From a checkpoint of a small transformer trained on Wikipedia.
Size: 6 heads of 64, vocabulary 512.
Architecture: LayerNorm before each block, tied embeddings.
Training: 512M tokens, 3910 steps.
Each number is 500 + 50 x the weight over its row's rms, rounded and kept within 0 to 999. Layers, rows and columns count from 0. Numbers have three digits each. The size before them is the row's rms in percent of the matrix's.

# down: layer 4 MLP down (transposed), 1024x256, rms 0.149, rows 854-953, columns 64-127
# up: layer 4 MLP up, 1024x256, rms 0.162, rows 855-954, columns 64-127
down854 099:491523420501427475567570509501483429532558549473488528460544492526588557486459498502546465495495479541464509480493473505417514538468523464369421497439514497420448423474524472496539462467569442
up855 091:544488481527441494437505458485482451485578531515465494459513556554527466483532495544486537444522523524471600483540494517385444605505436449503463460512513451428426438397493670500510583473485555
down855 092:430524529495522478461497568476495560463528502475582501567461416428475475471502614490570567582476566448465474446508556514538502491436463558541424554512515533537474571504489395570523551416527584
up856 092:469517490467538442450561470422497520536529583571446476487488570539486541476493436488417587438607488497519441428518428562504587513436478500428561529629428507520532397427406595428501561503583433
down856 097:565538594408497509498417484472477458414467517590451476489473502478530540446497518517522495487492456541443508462403476485612521522440489504471503510531499634467530584442461498466405431563436521
up857 100:534486458459584513633549519550546493496608590408505543501473496511510504576596526436504485554540488545421546576386503578490453521371425402526452542588457498501512429445479420511511511518496517
down857 101:582548555566449554428525536457500456511440490543538618500519387585447523514511462470485543511422465441510559515463447455429479475683565599426449482471513559491518542531474493505570488470550499
up858 091:440396526463513481581483473566607535449488482489480540514570487442456506520494498497529500476508518541532432546593427522512544550517450533455535596513508599537508520517478541542379463516545558
down858 091:403540447544481530380561504495519473511551588482496512513512511605544452435497468518420461456468453476492536493441519429539446495443593459517527424582474475385546433584465512505529541441549523
up859 103:464388424533478455525539550564575513519457470499498481453506542524487486402427553572450405524516535537491589497464549440471473452552491466478497566461531430524563464513589428503545521457465519
down859 108:603467501451414459453508520448456537534475514473424463423523593533550493392540552490454462455525418551447456550564526595484449456525520486457478500543583509490513534540475536434559482539523529
up860 098:525449510423510460577447551528621396523488478467487459399480516494435661530560434477497489509538515512485571456503537532540430524499613490512509549479466479522450471461575568510449490557493443
down860 100:561408421536496513535493530407515546423533534471507620514487502527482516587504517546520524521521514500496459552472530467601473430511529460554531565512453515507581600464558531443458519443533561
up861 105:385516513537502548408492404560417583465525451492480533443577551479520460421464515441489457490507518481503550429620469537564491486636475439473504507495483531389529522438607570490500534504471502
down861 099:486440477438528489499469480485515465429588454436490469521520526507483555512580545434468562530423483563514466436540557566527599446435482472611455449569552507496468513424524513498456583495529560
up862 095:508439567449497576537543488523436508433398513421535415558467468465564484564448504467492479477482484517490574515518575453553515449554534562587483465507519482412460474596525492460566573535453533
down862 096:508506523472514446526433499477519543565618478474395416511495461528590443430457512500352513447514561439467401521510408545488498596525414456490502440496504592466499542534513480455547527469476565
up863 103:593553494466588514481471476523459517568584541515552494505385542510503507539502471481511552592501444476501528439597541618441484525566435505476551564544424524444514491553527482487503409518535544
down863 105:528471564466487517447527470461504481452512519582424456467552439472494343502499547503546439576427515466548486463449440457527531459418573525437421526408556470536478496483590458617630555544594496
up864 100:480433511542543512544419417526475547488543455525493502481459491413512472496544547535525517494424570420472433456505492458526490495493529473508629424418450552487485509545576434523470404365467460
down864 096:413510501585503545412456563529511496491492691546570429456445495490510471538517523562505501433487590564529473670387456495650594536455482557506533531498556512528468495491452554551511525476540459
up865 111:517488508491545454448453577543454483568552609525527520430490507546526392437498477425459431477499449460499489530482515642575399484479445518488447496479480443503532466564487463573432480518442524
down865 108:454483577457551520558518580511532464431538450577554452512534436374458440537508507476482523576579495499429587509480504629458510543582596512519537496526474562527534540457475502527508420505462438
up866 098:435456564525591483653442514620549531377439462409449463458425508465488461507530516424463541597394470493510500502529583493589540466519445439441452500528542630466506402483532446489534518617448485
down866 095:520546588593501536433524507475465448436445521483509443501483512500517577508471416526495456609536456550536486469539404561425488576517455541463544571438516444423516526467467590437528445488500508
up867 096:513435530478456385413570559466445465459494487521628490476491432496528487471486534571416499508526504380551519497500528411442447510471484495408584524552421420423574553470550540528461564437527537
down867 096:611565491563494557576475480465519482460477397520539500550496504451523551503616441488508531535594552451415469507515412527493535408589455569510586520422558481458474401472416578552484492520468553
up868 102:547464569519481514494493440513554484490463555477583475564500555495459479554414478520434491566470501490447556547414461539507448515495487578508555418488449483430539481381606442537558473519530505
down868 102:430489506543477521426549470522557491531462487528498574491546579464476459530599409432454582455538518571429552428536456392438429527519528485512542567434529522495530561489523453472525469521433423
up869 102:465443489523536509428395420493498526489468448467456477534461550511511455470544506528476501507581457573572482469496483466498550535579514558459442450422502465510484557438553472580470444439563466
down869 099:382542518537494495535508540556513362511520538477497501592545514570530556471494447436510505509480566514523465551512596492537464504433458486608526514463450478449488509527497502517479492498432505
up870 099:483490460480607594555384470465507440519481526459469470518459511472575556423471494458437491533534539444502493498483511555474501451500477504463410410463586546504511452489533583571527503550449527
down870 105:563554466508408491515576429506493521441523494548506465520500434459475457549360574498561564490519471502623602499447525547481456358468449487452462517490494553471499499498416479531478470418560429
up871 104:506433447466487448508594510450494492555537514564518471484499511567392463547535541523471500521525514452458534504481524591379575556545409444478500554527547580515558513491466446553485486453560502
down871 102:507434556488481525549434451471539444474483504533543612489544430526501466621440545502440466526475504466448634539497488419581533544570496452513559555549534474498413453484540426436490560415554495
up872 096:511504471541581524521533469485503427384454523540477412525526598502469496567554591557553493535570411584549604485512469497539483461379519450442509441517568550556431493446425574448472530528459519
down872 093:512478508423344438515480551466456597482531458579502482378461470450516543500395481530539508443397552503496521522501560478509546558473583495512424500429508547465538472458493474521541524484538523
up873 108:520470598524534406470453517451468517481462473449600484467520494545523515463481476465521491503570428556513473522487539497529371505551514511484525533539530510569471536480424531500529490509555402
down873 107:515444476517439490530572505573606444503513551569543554518482485490448519488501535460470495470458487450483600475541542463520558602517477513465585416501564454429432575514525469446454541490500522
up874 095:527568518447564613534455408498522642504463487548435442476454555636493545460522418482408492535461443458371503509492566454537450489453549472590431478555482449516478517480507469507451510479469523
down874 084:528474475524535443469475504505463478407534498507519566461457471486519534502475577440494469492589478499599476429469529523416520508589534570446559564558597560550572571535416520561516543447495490
up875 094:455471493546484551563567529468414530459471553529478514500531453429492588579454553442538412439526455530555502518515395474492432470559535461395533529489474492476501503563412494440532405500473512
down875 096:476435457423516501470398532449500417528552568573468496410501470466470483384513491438511531403469541428512532530408493524548478465485450561608419488484521407504533584380562429425493528520532558
up876 102:569480513496608565590464587594503536466580493486397516521459519476450460517525603404544481555455511551535493422510493421530535485525467463570549516542466527556400515571455560591497439559495521
down876 107:475507506435493489590566408438531518621503486467543610421479452425488496506508441475504524405532497409467443541464443504485463492554451504478482516464504537476551567445456458498591432456410500
up877 093:414494470519457472386500482453487478540539529453539473473551511480491604445523484449506411535421544451450546420500428509485484453581493534447471493411607425631542560529492551428545400479429560
down877 096:473490498457501501545524491483443528458495486458511447305451464535544529497590457478500539472564415536505532539527455477505575490400508461489529456522447524446491462571542510553448487420515520
up878 099:546502618434502428484499563493439506526511550504537499503444451438413529555529489596454465522491553517479421466496467581488357480526565491488456529503516450467453504570515536511511457540476452
down878 096:551468444553476452473535563540518465514507454500416619488481378604527403559484418412489496511517573562552432436556516414559485472435493445495421515559427557462493520570497527481491522466444454
up879 097:560546574425601490472453487435617464524532489577508472550459590591484597548530516435578457447487495525543554516442505435508472460469544469427465433482488539601571513567471536561409499518405572
down879 097:493552488468483545566509478538491472503526405473476486482526556434549433556421489644488618497332547461486480525662551501481496498492533558581548490462494434493540423431499430484502464463561513
up880 103:514512458454524431582578514539456489449483412569481533459455546607384577492547509581505439508409531474548456523389554458594487549465535515500489534562550460508459570484528510518534545598408505
down880 107:512531453432482449499516587531547435493564453494460569455548427456637524536477480580541573480545557491488550474513554517405454449437519478489543497456418469480416577504441520541496503532415616
up881 100:488498538535463504494512550433538510528451457540498508495473436560560478537547590539464443533383593408602499532524433508538410508477575540586469451433514627514424529481429486524444503537514531
down881 099:466506574507511453445517477720537529478551458488522510454521461571417427547453462543529505476526507555433478483527494496445621501412536540511551540508509506510497466528462583515500427522492593
up882 098:461488503508443477559499426460386466393521523508587502574465511595464488556531568523519489521502481487594498428453414586605533528477474470495469570484436555472505592452544386487446490508429530
down882 103:475450548431484456464434539473443496461563518526487431504509590583438487444506465434480579432510492482474532526509582476504476408479439531582498453575476485408516492422494477518545564437458432
up883 092:495589511587563495525503455449536471435490531484526498494554477497413394432528469516501462466464483496432546415497459513573594513563572519564518509554534453470558514525435539486498490595642535
down883 092:526549594481413441504473537446406389532464483560484483516519515521537425456526540566446491437598501556498494511622439434504447403404368459514565534533529482522504514494575459506522475454447497
up884 103:573520451481528540570470419472513449487486467388522555544522549520510486506560527454467475494516503509446577466440541476465545520481378563458507487467619501518451514559455481406443481492595493
down884 103:439551560504579452534464490539477502499574531493491473507497578462520421588469540594516459557539492481463517385542362482525518647498463517513529562453541413479460573488443524435428472582495485
up885 093:502547431487541566460482458483499558528457519435491505477479534468534517549525510489438450411435480483433537516565532442516552532546460478478527447477467502637488421528448478504530512317526488
down885 082:531536503530479465488509484527449478549499440497456503575580451480524442497629509478578510547506512509540428512452569628506458499467495475489537477533403503428451536549523554549512452536461509
up886 091:527473431443498492465448492646505527480478481553546511502532462489497516539501439553464534557446457446510437508599552552475559548379590487559427559467519513409423574516547432527499506496517483
down886 088:420514475420524441588475527472518551538416465508482580468444575499504479489531477497575532512547571540560458474572510491508580542450403540457495453572589631555467427449492484439455512607491505
up887 097:592552394567507512518430501450538496593498583503576431430526495537623512579471535393492542531554405411383459476510518450484483509457554504541554491586457492560478511462566509561464493502418506
down887 097:506445461509582622480536574518441424476450464506467561510525538484431460518537522381492442481480481550582443501496462556547572500585519462481470510470477565450605601510449463465440515543527526
up888 102:474542500542517528498522463595442551496476422435471454488503544495469582542589516495493506542587568493537479523466478488468540509528611574530507423515431557491490544461455498388515542453553405
down888 100:562517440495445539543563459451519427527510514512548511457585580548538404520385485578521469466473469558486521481483530497571510453505471461483514556431551366494471514464602506493451437539467509
up889 101:463483534490511472447499577477518524474392389504424509458429610551513477553610529534530506561533508570532479582455474508561421567425561475490486496565516522457430564554495550507490476552438460
down889 103:457521477509541558503409468581591430436399471435516445470554550463545517562521555424511544461460506526446400536420558396502527546456498484468586523588450452497473518445509431475480506487545428
up890 111:421444481537471485485514553567493499484610457554453459515486512558595500482478493477510491455448541552608542538549486454455513551461523485465450541510346433535494535580484469524523472475523551
down890 101:503520527496605499588499457491504519586534478521566431522421580497504409499519466554491429502516540443523568539547476527527473563499426482483458521665493618496518532534541502609456457463560528
up891 097:465447515504507530513513492587525484537484485519532446541444408553527531515516441408548529485483484546441552430393514462490558451468582494453556615519538545460493494520527560519531498473489510
down891 099:492575475501466585514469503479491522484565470475543644487529611436594553370505550547401477458515490406570493556458470395566427500470458486545529487510537504590409471512454446581562359434497461
up892 104:590511530505451406522571508544532444597588494494610544515492519510493507544551424496456488527585481454461652486556535553532475479441425499444514451465431466496573585547597529475467495489590505
down892 104:486516475453466530477421474496463526467445510627465445543476468447465545501452533520522532465481474508455391596506467438491492496487520518518543591538560486494544508433511538508566516567497543
up893 093:523522451524563558514526519630545531525416525450490514470566578423455426511487530493437436485495496499546466572543539492409542452484481536513486467469492437554530509630482501464509478559418487
down893 092:573528572492440526574492464559532513509619470440520480450477471532446561576525516452532563460461418549521510442495525562449476430453561452634626500492500455471519528584492548482519430485460508
up894 101:510513386515563479460555429543449540531414434562473458513494536466387526429444546453509581406479482488472489438492468469496409495498496517419458495591455461465458498325482474522533597563544552
down894 105:554499503532525517497549540468478440529537527536559445445493574457468470518507422516471511493494442467478508542457552432529480481521415518538474517406451547547492570542474478593519475460544529
up895 106:452467623496499497492482484524485475474507498537567487491576453495597515547547419564496442533498437450491473547443474511462524537385447486445497517483506500500499564505530496531536531473452494
down895 103:409473521432491463517483521498595538562553610609471573482464499505528411524577455438426490454555501502505437512411487498513549452595494561549458431529479505446509484571466460470427540459481468
up896 094:499504522472505544536519426591584390586410480494585529522455471473400466512510513468516480529464438556540522548514535497381603417491494478568442549536558403464545563557530456508478473539410485
down896 095:528526439552527513494552531464545428479502419544366561443446519593571496511503534536461432519443532503458565507534505537498366482450493557449591568547509541604532513623450537518547531448461552
up897 093:444497433496436498493544534481477488454482555541517442603477569480573487553607597419515479489479480429383455520500531511536451557468498507449530479483536543533488564562512519515450482535509505
down897 090:455469448529562477466476471483414472511546504487401426396529405464579487463488493569503525513454419528555514525569325541464521532489532513504544542462395536571505473439474449554501490553542519
up898 101:512597545589475534514494605459419493485485492482455449541399519520531594460531481547513607533483539482458493528475485486466415504490445515515533473481475458463529534536504403561484439608448557
down898 097:525554507392431540561565476589531498525536516482443399487472536540505458517516451568520489369509417533496477428542517624601547499582439523486442478545518430410469519496426464452443453520424556
up899 097:477470473537596514507555492558478414495477462464434526456539592473476442490532587552453553569480506597617526506495500509524498595529382381489471498470511589538504441591475492610484547532411477
down899 093:507590446534534496451589490445505497486490450500528553446553510564511502502408486530497545678461535559448406523535445564446549463489470491575441502592512579534565430422518464462493395580526452
up900 101:463451594508446445433442482486457357526468523457474532522546528565493449431491564529483495432430525546468543394537527513476510511424487457452561521480446496546491480510531429428460356540423510
down900 102:616555534483528462461474467382463487492547442591475542584366496504432536499536413556440523490613464487428509492503492489521428525494463545527493564608571488471459565530475447466511510517466448
up901 096:556466483440467646462488478488513440537524570498507453549500516506435536510468411506538460567486563453490428504502502455574582493480471510606525435467529426458485410470502496509473393454401474
down901 100:465635487555490472503491548528464491464410506456413481426505444520587545499582468461457393432584405503450563546489580434511466485504487513490576421480481543510499646536410536406499497463499531
up902 094:373492514467521448523438522555441412484566524565528526529560566487524470475556551497498545450444517539470478525551539484505496573500455458505484537491486437434532457494508458419484447505486399
down902 097:506560582530546510427508413501485537522458548517368401459542472630489479443505498516419493498447655553528532514419472579575534524580572510443426489426410506420407480477514458560483589428422522
up903 103:458483511508538486513472407473433588430489527499469477551456560532626537513384526421538520569490529460432469524522470502416455540444490557545627528507384429547415560514482558457527459474534479
down903 108:533553552507412415446525464504475491437449414506486558617416508452567524492438486540562540498589542415485561466481473448509524481599462435505568550514573496499473540482497568517500494522475516
up904 104:421545484496512513412472452521515518477562598540462445500499525466494532475455535406505468442511479365516440517586522469476531500505440466471546581503497489444516518501483448592518520554453382
down904 109:412433547469443509547441598447519495557486573552558384559578536554455519619558541483373565477413532487547561481528477431534504465434525461527447513524454440508497529488557499520550533496440437
up905 095:553489562596568494453535487466492559448459451309521467466516484428553514469392509500446528553567434515512527559474455451461500504544592552533422448528564579566476559499524550442443533490468465
down905 091:440486516452450492438437477475460513494474614598540539492480450453563510494557512483468523505445576512471583491484558532475403481458426460422514531571563516524510516507412481547501492452495510
up906 107:517551471544474488573536529433437539477460480436539428495461577441396503508507537509431440537504464510414558480416465529451565474522526497569504545571444492543512519463606488481464552495506530
down906 099:527520480512533539428550600544436540481545560538537454574461464497492522411548500422525458530535499441560452565463513512515431461438427530509470518563558494485543461459421537547534416460565496
up907 100:611571479494403429582486497504459585488531498464464485491536451489493520466539480478546467529433543478604401370571542547410435500505458432535446505488479505461484487410549535548542439442505520
down907 105:503495481535516600467430485506543502487464483583523480466624497486479519574504489503490530490527447518546594544477542550371363509583530559510514578412495545461426457590466477491522492479530457
up908 094:489505543402509502406552446565531513449508514471534433460473524427545479491567458477425481501527565437485483438479513485508405444492553520557586524507533536526541487551514431442579453453528515
down908 095:608465484450577486524403544515359450480467429472513515490536453482567478443433514453484520500501392452504480553468582448394442504550479551466536421545531556460481495514479564507471555439430431
up909 109:500495546424476428483498483489449493528573509469493471467462526428559491527529509588499453454587485493497526437477467421493544506415596469484502464583476471514509533558554443466516423507480500
down909 110:495419491465457482614494548422435489512473519543561511472475455539475429568452455571498443464559443453476507481508598529534567485433562496606571428534531476419517493525557478433566487452558515
up910 099:532503480507502556464490498577502461513566510515512426468468524519540467513526458438409564501450488555626470542535561590466433532524398511469436497527552511432605520484524465502480407475486529
down910 096:459462464431539526532511491503425516504509542525528465453535479636512478446493421440492449489400653508438457471499441439520559432557539521579497527518572478478445533518593530464532468514510567
up911 103:545412493573384436462463593530485376516428482448436456571527468568490457491539578517479509548575372462554512419463548516448532573512501541501432479487574409520466489460517645473560553514533485
down911 105:500423446533575528533519555525628563540484544631495461533477501465526430549427484525612505524438507450456494472429489491449590440530462461518498510491493555492499582440505493546494598462509486
up912 111:525529484418434550553473511534480472451478555546490478510415445510511465449576463489448526555478484484491471469492531542413583484477527515568476448464551446509568526538536472406503539534529529
down912 109:451562501439497544595507489489531524518415487529487479481481430527452464429583552487486515552512539443550577486474459423531496532467484509489446407501525569578460468449464440533524456574476492
up913 094:478550488496558400516477579506433563508524521482436456507548492435496503519497517491540494533476457560519423460508449503503528491407461425467588493588458462462516451589438551521521429560521531
down913 095:499511531514521463478553474478520441470461497529558497482530448516455534381555503454524493538422521553513473442489478630581545378457463545491463442523508466488459487496519477519452519426504464
up914 099:575532481535411520535497565575456448428510524564493492572550447527556524549505491445510461388492364546514468419535481398420418501441507492403445563569558470370486466503419517425575518478474540
down914 096:409526520466509521527542377543513519584476444501433573476536522480470443377537476597554448507555514467525494489540505463480495496501564562449531435502443487582461624486528463563445424488492555
up915 106:440498505526629564509458493514543476464423459502421546505517452446494521591464479508615529516513410414407470552531440453422543456420496605512453550505461488547511534487543480491420557375496526
down915 111:531453410547432500384504554504518578407523515495454528532556576461430506516489410491483478498520558539559578451530544521493549501588581449513561535490463492477503540406516405485483424573497477
up916 093:480395591439538415425493501604565469522468470522518449578504395513496486521531562470499495453537508506490666497391446516482495567454498528491477445534539495563479451473548533587486517543575521
down916 101:504462435431417442522520502534454385493531531511528497407464432407528500529513533477524526605554468494507472564455484468460482500500555562539457537505522490538460535543483459452464584470405442
up917 107:520502532488493486440620418553610516509395520475506528430478531477427432516480508453524480509407410443450451571447515583497526500556419590554502525514487552489553474481415523507453516506397533
down917 111:561426425447529541594460466566423465549552465400612516472483520513537497490468541577444515531521514518454542440463574426409491583534452420534605517602494480535499490500441507598460479451518521
up918 102:450577489509453489536481527544477489506525483405589637433508505577462465470537534490558477531566518495527527506536405511493564458455552385473586464473513597463465482537481501450525561458476546
down918 101:466483572454483575526557509452502494523475351510418443540429459484535502583472454518417496486546520458463488506429559484420453486535501578533465561534517493538526489484563379487469481519514528
up919 096:487568482488539545440488440545522555521456614463606510448516537521488548469578420502539507517429537559598545477518450595440472508484527453472423473553423661364548441531518504460486549507504545
down919 098:537505455448536511476428562482435475537523467512511498548480511486496446499456500477457506464440557546468519501508581355595480469549519435497616566540534523497553490465550531553477537511440555
up920 106:516490503497416441493484542534510464441454510468509516545569408562450480501488469583450484485503464477596424547529525427423439525479431382462406542616484425517480504575506600568579441513550484
down920 105:482547483483457497522473470495480517457490493424488511420531464542407562335447547455432549571487538438493521464504489508543537551432542570522498495503578501473477431551528467506530504561502514
up921 110:425415533514620413503384511562512450544565447438512370481430510478514557511525476520523561570416534486491446477590477497512518508548519511505637519448436595465497572452512509565482481506527539
down921 106:357635548526626416521462542531484514550569494480505510493365496473478561485503511505465436443409509555485546517536526477462563533399495498549523405560426474609502487533512513558433519487559544
up922 110:457412542542521463461450461491550507532472582500376507536520632479458535515451499498517524479472505563382544504558596522467423572529531428542472505431509553506424534487550446562547486435487483
down922 105:537551479493521468557589536401456561487472463506532485491536457416559509497579484429479521540549412425469568490672501465422528406521574510494533419500588406551512515508466465579507520467550501
up923 096:540560600518504491591545506466442437477562517546376447512496497523520410550557465532468380559523470556494507486531537551432574581453466472479518414344580554533538461512499507436503472555525448
down923 093:446488456510445522644595476547475429499439491511544536570519487496604516471529568458545460419473497533517481538496459427486507496538469494507524524530581509399557480505502618509422529484541522
up924 095:465442521502609533531462521568515467452500529447492405428439434498424502605469526453514495463483508563567386422423496476455557479646569414446546656419498562509486514474501436421482528533509575
down924 098:467482498471481554495537525466456492484489529544563493441409561558457510525625531533533566492486413530423418470540491512444442430439426522471520538482486430524547471547539575547517449488401569
up925 111:503521479510530455477432510511452443496505532562522494546443457442590509508566490466599584459438467456470551526538383475481505535398461527468523543449478493447536434474461470480565435471446444
down925 118:494538502474461487455488475573458412580437525483577511447389531443537393470490510372570546478582460447472512419456520392444587436451463503492496504498516574486416490503418513499523488462576439
up926 103:551542579534450487451514505588563510543426639537495526479410508542518528451478606441447578500525450457497446551505511556507526475501567453509462445485416419529523522599475561484536493538513485
down926 106:443520542494487589499433501392558472531524463397506493537517491529446545475542485519601500493660607503539441525482523515468448428390546589572413414398552537506461504492555496467575540536501505
up927 101:434485463547496503532466578491458477604503431546566445425498510512458589428416503380409514390537482431454492543510509548521424476441527440567512481469479456412512587426574459534463431562443503
down927 101:536578467499566484572559428615518528583515459521564503477431486519515549467409569514482507514486543485513557422537585498460530539452485527533466524455491496466435414449492390456585526420465459
up928 095:522559451572413556441484528518517531381473459567456545503528492523519480451508478411431548472472551389535528464469526519499529478458477507510480485549484545488514462437461561466487512420449434
down928 093:547486578452511522470411496509468489690507536563550439500416546503528559462502415562586478584474453541518548487557457398454560481476492544519484555470507486556407480536508542533491499551479586
up929 103:559531545519442499454576525507548512535493430480522587569535502411544490548580548426562569497447502570510429384505405552493519544612451567501485333488528485383505527355501523406594517518475554
down929 101:454501509569435488581488522583563542419446419451412449518473485530540514475511517614470466407521426481517461580488522412465409514503430545451456463428489529437473488612527498532562447497543530
up930 094:476500599572419460491465582513517466422448442525583489478509471545505515539561553549560591547537475476414508480514514565443510534525537424454505557573476460472560472495490507399467514567493390
down930 094:436546457384520518521497461502544587475497486393504535463468473419522532413451462459488516487522347605588462458554532567498547534550417518452437445469547475560446493549485559477487538446559515
up931 106:525478467617555568455416591465496542562549470511546523426496467526498526607495600462516510537437510532530486474549458483501466458486586467525545560580481484571523455468497514457439481580429407
down931 106:478554539472392506479529409481393531460486499524512599495496548481434483438441468485509473541495503482432488451454464474462519515446555461433401567479527543561477537442576447414561506490466507
up932 096:620553574506534526570466488427440465556539420560510494502487506576494364477491488505558569493484466536496399569487496541523506516478423472484496448414566510533494509523509527456523525557405575
down932 094:521556482463546553496452522546565563469409510407637570504509571435530551448514508516454432520523523500585482439448458467521381509457509506539445494589440458465553435615481526525438525476550461
up933 093:464531523527484549541536544517624458600504565504502514511556480585530498518499538465481482498602479435459516499475457570498457598574438431513413573505501563512516479514506575510454501577471498
down933 092:491468505471459464472470510494426486519445462575545476439462625432540468461492449558510602564427443605468449627568467531509549555374403536512493487507557539469535552508428495518512500507477541
up934 095:493515572514465552553554457476510400492544472376569459476482446502482492419468464584535481496429475491529448514414430525508522527477460461485443441447525477454425467495487544353431446405497488
down934 093:498461513386524588559526481450410540555557468551479464476541512466490525536567483408498446568546530601513520483469506480527443425499449513456535574508410490463603460467526517502531473594455512
up935 099:487526453520507515537477460509420525478419515645490478508425486433425462551529413518561511507578505617479462462520644533516528521498545521549628520454468533485443509418556532573504505637525555
down935 092:624519496501617448456472490523465578504560593505469407565544483507548579400475445474517523531497437555500529523544399494466398500465524435447452463487528440424412500500546523536509490394478463
up936 104:485555450436482513524550551564469522463508506494486438476544503466500523480534490523494517517529576464499418400473583474455488538426540494438490516517448626457558468416467573516566513509521473
down936 102:506528587379550401574438419487595506496473493529437650497494546617429524509480544489513583467436500520518472556379400513482468458550425607464417458415547506537469518506522365548497492480509419
up937 096:439422498574456572562492519474494494558425468502539528594562489552505434407515458425550563512505530500435486477583474608492551515499552533528507494550458462482500493420566428392480397519430465
down937 100:512517509486452440399519427471421497461463507494517529440479463405434566529417511516473520467588510528474475527501572430413498502658555459419450488471488522417397540533489565474498472511583582
up938 099:592450503537546546457498532490426553485440496499603524532491475513563446479475495479651480464465503532600462497533498421430484535450558557440519527466427471562505515494481471434455462635493530
down938 097:508544471430507492578485517453526463568586420475448471479579548509527521578524553563423450469512587503424577464531523542502463436459568479487511409500517453460510520529484500534518581434606519
up939 095:491489495540456517387472505460494498477594440467482581482493524478385434487532533565460475485450534539489459561448457495477471431527569494545470525485491568480384433484489563497491418507451447
down939 091:555506578445547443593445428495466538538476579520517463589557527450585532395535472437524597551385432473505504425529505492432524480454423453513498420460447546431525561526572518497464584418575490
up940 100:476599486537540467496554464532499598507415507502446461529442566524501537501508514499502475532611478440490448465529487544490499509452519478440543486564587414530529561482557525500390545577536462
down940 105:448458469549438526488524501515415451630538476485447601462511602479569602476445547629553613520557401602587577526527456508469484568477547479519549416445511496403491521511515580467440474413554582
up941 094:537538558507463473534545593418453444505466519522509482547499492586474496544462443493474511467455533501434530493481480526474405514556557395600553486533530505487517525390465495426472472404471517
down941 091:457539534467432510475587469499500568504504569520608485475451522428510468414471506506491427567476561459494503553466452425542442528476515482506416532530613577500385575546492480451564413535561529
up942 089:542540557542480483585435535507530536557432428490488483447491506551479547528481563518466596432490495572543504491530476466501422490467428521442507516513590466491583474461525418510531432553431494
down942 088:592557508486464489603501489486615506514441559504480444543526463449471475530416496546611566584565486551491467484396521530478545462597610501458399605535503455485462525481574479482468492547503549
up943 100:508512492531490589412554497469587436523583497491401379462522504472533550508553376412502542550439534406589510423470452491505450518566580505443498477530552483550511550473560483428392511504524499
down943 091:572458508473547517622515505417450559518513510515447533479529489488408493481501602506447489453556465612439536521452486573490485400526501492513558570468442573483412526489549504578621502440488474
up944 090:409462486513465418479435566482591486474482427405563510574559502550606421519502568494486596461580544489469522428509429525587467570494477616625558436531421454526471468407482498487538490469517569
down944 088:512467572549497552440635492498356483454585561432525586461490534443574579489440497532525553532567541451529536560425520511488544499530545515513424525483490440491514431557494458506404442602481538
up945 102:575467503419532566523421489517501504497494529535512594564476473489560534528507602531425573508467489489426494583544532655498501576428430472511481485464532481580479516456601463552504524536445357
down945 103:485538606472491442434451542445545544488465489550448475537480414542485556565517531527511516600479562456498482506445497534412477541496532380498451479463481511420574472412594439548548578514674529
up946 091:522506499452510502401518466572441516470401485495461485404478511521454585559474544536447534526546455516494439501463570415556451500496592598534554547537380451451544567540473502515447571540539462
down946 089:535466531554405576537440424409552462488508488497592521606499527451514484444534551486510459507521395477491521486421429480364491554507509530502364503459634613580520437513448503460531507505406567
up947 098:564491498574567493413409456581477547510436577492578505508467524452554419512611399519493467429552429504651608468533495551490445439501520552467481561480513506530561501496496530524451515517507539
down947 105:515550469480504441422589393469485527489478493626501548499620554450563535505529431523506492498514490568509469504498588474543540524532490401520476515525500478489548478425563460473517549515576533
up948 099:382540489389541544504483536502493479537465432471524545495471507535406531525553423459442540585486616537512546551490485483573421523453530538574487495579530421563442449463509563484532514523516476
down948 098:592541481486471438521562491492552546490566591504400473478499519535503484502488530536484500478530411526482522531499564549553566575445465462454566449585445509477550487525486488403429484470530517
up949 101:439549483457521507610423384457438417583568510510470438564473432453435500494543571580422422528508476509463511521528510500464458546482475467550471528550504440558626590448479503541528524491457475
down949 101:641576455509581548523570556530477504451655459531486461491520421442444549456519508593480455576562480554558515433558531510460502474484548453503540535588417500527486537455530404505491529569573479
up950 104:458458571538563453585519612477542429437504506515451542500497478494467510481568486575496468511540497500489554514440517443598474504387470522626511428534472498496511477473561510494461456518425457
down950 107:460408549475493459513478577444559570560521523628475539500518589467471523514502486475537377570480525475495377530533382454533465542519440591535566477399509478517535533525492594550476552451479491
up951 097:533618535525537584527490541612482574427497495498580482470478427432443479429537476378531451502513471513485501529470467487495512536547540425485594439513541550430437510493573493442491428519547475
down951 094:512461547535522405494537374455478527469503480515447537525479567638599508519491559525451484540526552544564496469574542590485475455425542500527470579613498501471529545477498594516520494507507493
up952 114:418468520437504470576500525421574480488473512551476475481459540553495443466461511483538441543488475543461369476458463494442515549463465464444551598452478563492516528471496524499528517454465463
down952 111:520420411538414499491541526507374424452530420478564601523536491517519446507548551520445542549468412456458491454469481460472501614491527510467489473539519400548572482518505567534462401537475432
up953 091:459488531414456498422555529535520536504498505530473504442484467412493365507515477484550386488493490508469531374581469523468447384465463415500509488494557460600549466535403551490509539500500535
down953 101:444513535508514448604479513449492509522506453442518516487437560546504565482442555513598548507453518503571446427513463486556496452458496538446552511498567453441498498550474436494544490419543424
up954 096:583481516510478526500562552482456523467506438438496461533442393550464513512524529604462461507498444520516488477451449483531531293490499526457470513397488485505532569443407463439558481559478511